Part of a small language model's weights.
Architecture: RMSNorm before each block, rotary positions, no biases in attention or MLP, tied embeddings.
Each number is 200 + 20 x the weight over its row's rms, rounded and kept within 0 to 999. Layers, rows and columns count from 0. The size before them is the row's rms in percent of the matrix's.

# layer 19 MLP up, 512x192, rms 0.113, rows 488-492, columns 96-191
101,250,195,239,237,199,218,193,166,189,182,211,177,211,201,193,206,232,186,184,195,219,192,230,222,234,195,181,210,235,168,212,197,202,220,222,220,192,181,171,195,189,182,206,192,230,207,167,200,183,196,201,171,179,197,212,188,217,175,225,175,215,229,204,198,188,219,210,207,193,179,163,159,179,183,220,192,210,186,201,199,218,202,191,188,204,195,176,187,198,203,173,198,210,233,203,214
101,204,195,206,217,179,195,201,187,191,205,200,202,168,206,188,195,227,214,223,205,245,186,192,190,182,163,190,210,198,206,213,212,224,205,198,219,184,212,208,224,194,173,209,166,217,229,192,184,188,194,176,208,181,168,198,196,173,187,253,195,134,207,189,201,202,203,212,195,219,197,194,176,211,215,177,200,188,192,187,207,207,209,183,177,223,205,215,162,220,231,185,193,200,171,207,197
100,199,203,198,249,213,197,184,202,248,162,209,202,216,201,229,202,199,201,228,187,201,217,225,175,199,215,234,215,200,223,232,185,203,206,193,187,205,232,186,188,180,209,207,204,215,185,215,200,177,183,261,182,209,207,154,196,197,201,216,229,200,210,211,216,227,182,226,212,193,232,232,187,238,195,224,186,236,187,218,161,197,226,208,186,202,202,249,187,178,226,237,193,178,204,172,231
099,224,191,213,227,187,162,210,190,185,209,194,204,164,168,203,180,214,189,215,230,194,215,187,172,209,181,212,194,213,197,198,205,179,193,210,179,183,198,181,161,181,205,182,197,195,209,177,207,220,161,197,215,184,195,204,217,184,248,196,188,238,233,193,190,197,236,171,210,225,217,189,232,238,215,196,208,179,211,171,232,202,184,188,188,193,218,208,212,172,202,203,181,210,183,218,233
093,188,244,179,207,192,223,178,225,202,207,196,197,203,230,199,169,180,167,203,197,245,247,218,191,201,201,181,193,198,168,205,200,198,215,197,184,221,175,179,225,188,203,188,236,187,222,206,153,194,190,220,194,162,220,182,224,188,191,220,182,185,192,231,145,204,188,228,193,223,179,236,157,189,197,174,209,153,202,215,177,211,189,192,185,198,189,227,217,218,191,232,225,217,210,180,238
# layer 19 MLP down (transposed), 512x192, rms 0.161, rows 488-492, columns 96-191
104,151,244,202,195,198,172,189,177,190,174,192,204,205,210,205,187,184,231,196,212,208,200,210,224,175,196,237,238,200,216,202,186,200,224,215,195,179,221,192,198,224,205,191,229,158,188,171,223,203,205,234,209,231,197,215,205,192,197,205,223,183,167,207,203,195,240,195,234,193,221,158,216,175,205,206,205,172,203,168,168,211,179,197,192,218,184,171,176,225,219,216,220,211,230,246,162
100,171,197,175,210,179,201,224,224,187,204,167,191,166,203,199,206,214,202,203,218,204,151,217,175,224,208,236,223,202,212,227,177,202,195,200,224,230,218,186,192,181,205,220,201,186,196,220,172,198,201,200,199,185,186,203,200,204,238,170,241,151,197,196,246,214,184,211,209,194,191,190,230,218,198,206,182,191,192,177,212,155,207,196,239,241,221,237,232,218,204,218,200,186,169,140,221
098,215,183,178,187,207,201,254,212,203,206,187,243,188,206,176,190,223,154,216,215,208,190,222,174,201,180,208,169,211,195,170,224,246,182,194,180,213,151,192,174,177,184,218,200,213,218,198,198,202,209,216,213,191,211,221,191,167,169,208,224,191,225,183,240,199,214,183,226,218,155,209,205,235,211,158,220,211,197,195,195,206,194,192,257,224,191,193,229,186,213,188,217,236,223,241,225
098,209,178,198,198,192,200,226,189,193,169,183,195,188,209,205,194,186,206,190,179,183,202,178,229,235,199,221,204,200,202,160,177,156,205,181,205,200,166,212,214,176,223,232,213,219,199,173,190,214,192,210,192,211,211,210,248,191,210,168,150,208,186,204,178,178,181,204,221,233,217,215,237,207,225,205,217,217,211,196,207,161,219,231,194,230,220,204,216,223,177,210,194,203,164,230,199
098,186,203,216,196,220,189,212,204,166,200,183,194,247,206,208,211,209,195,148,197,219,212,189,174,215,189,214,192,193,206,162,182,174,167,207,179,187,166,209,194,212,209,207,217,187,182,182,197,215,211,214,187,220,210,233,182,236,212,215,182,211,207,189,163,227,189,193,176,208,235,215,159,187,203,179,162,210,221,195,189,185,187,227,195,209,218,224,178,232,194,239,153,195,213,203,192
# layer 19 MLP gate, 512x192, rms 0.108, rows 489-493, columns 96-191
102,161,238,219,202,184,179,196,244,189,193,182,202,215,201,225,222,196,209,183,216,189,209,210,212,226,223,210,243,180,165,193,197,174,194,229,175,212,205,190,207,164,187,219,200,203,180,210,192,202,178,209,185,190,198,169,210,215,203,189,175,212,211,209,190,230,198,235,238,186,187,163,217,237,237,169,185,217,183,207,202,195,203,169,204,198,188,217,223,195,204,203,166,205,187,208,160
099,176,228,193,197,210,198,205,213,214,188,186,168,192,157,180,224,177,250,197,176,181,197,197,198,212,202,199,175,185,200,209,218,186,206,212,202,191,206,227,233,204,181,206,193,243,194,189,186,220,182,186,190,177,207,197,198,232,205,168,236,202,175,206,174,194,186,220,221,203,195,219,192,196,177,189,174,199,205,200,202,196,179,211,178,153,190,190,229,184,219,227,158,172,201,188,179
100,156,213,168,194,159,172,164,224,207,196,230,239,195,172,162,174,181,204,197,214,220,245,183,187,208,211,165,173,217,192,209,192,200,185,193,202,244,201,224,199,204,197,207,187,199,238,189,201,223,195,205,227,189,195,197,223,203,194,224,192,182,218,221,233,206,206,193,217,192,205,207,211,229,193,217,230,199,199,172,191,162,186,208,165,211,212,185,189,225,199,190,232,214,224,197,153
093,234,208,210,184,170,189,205,180,249,224,206,187,226,190,201,213,233,184,186,157,205,195,216,231,230,163,173,229,213,229,215,190,241,192,202,193,223,204,193,216,177,208,201,221,195,196,202,221,201,190,218,219,175,209,211,199,204,196,204,205,195,209,217,197,197,181,186,205,173,215,173,219,217,190,160,190,180,206,211,188,216,243,196,200,187,195,223,226,171,178,199,164,188,204,203,199
101,184,207,214,224,174,187,159,221,213,241,172,222,205,201,192,212,173,179,225,198,202,223,185,206,193,191,197,219,208,171,201,215,251,176,217,203,180,186,193,215,201,200,150,162,203,235,202,211,226,171,258,210,201,220,197,188,169,213,184,212,211,196,187,195,202,217,196,234,188,201,230,184,179,212,225,190,179,214,205,225,199,218,174,150,220,192,207,232,180,184,171,217,198,203,220,207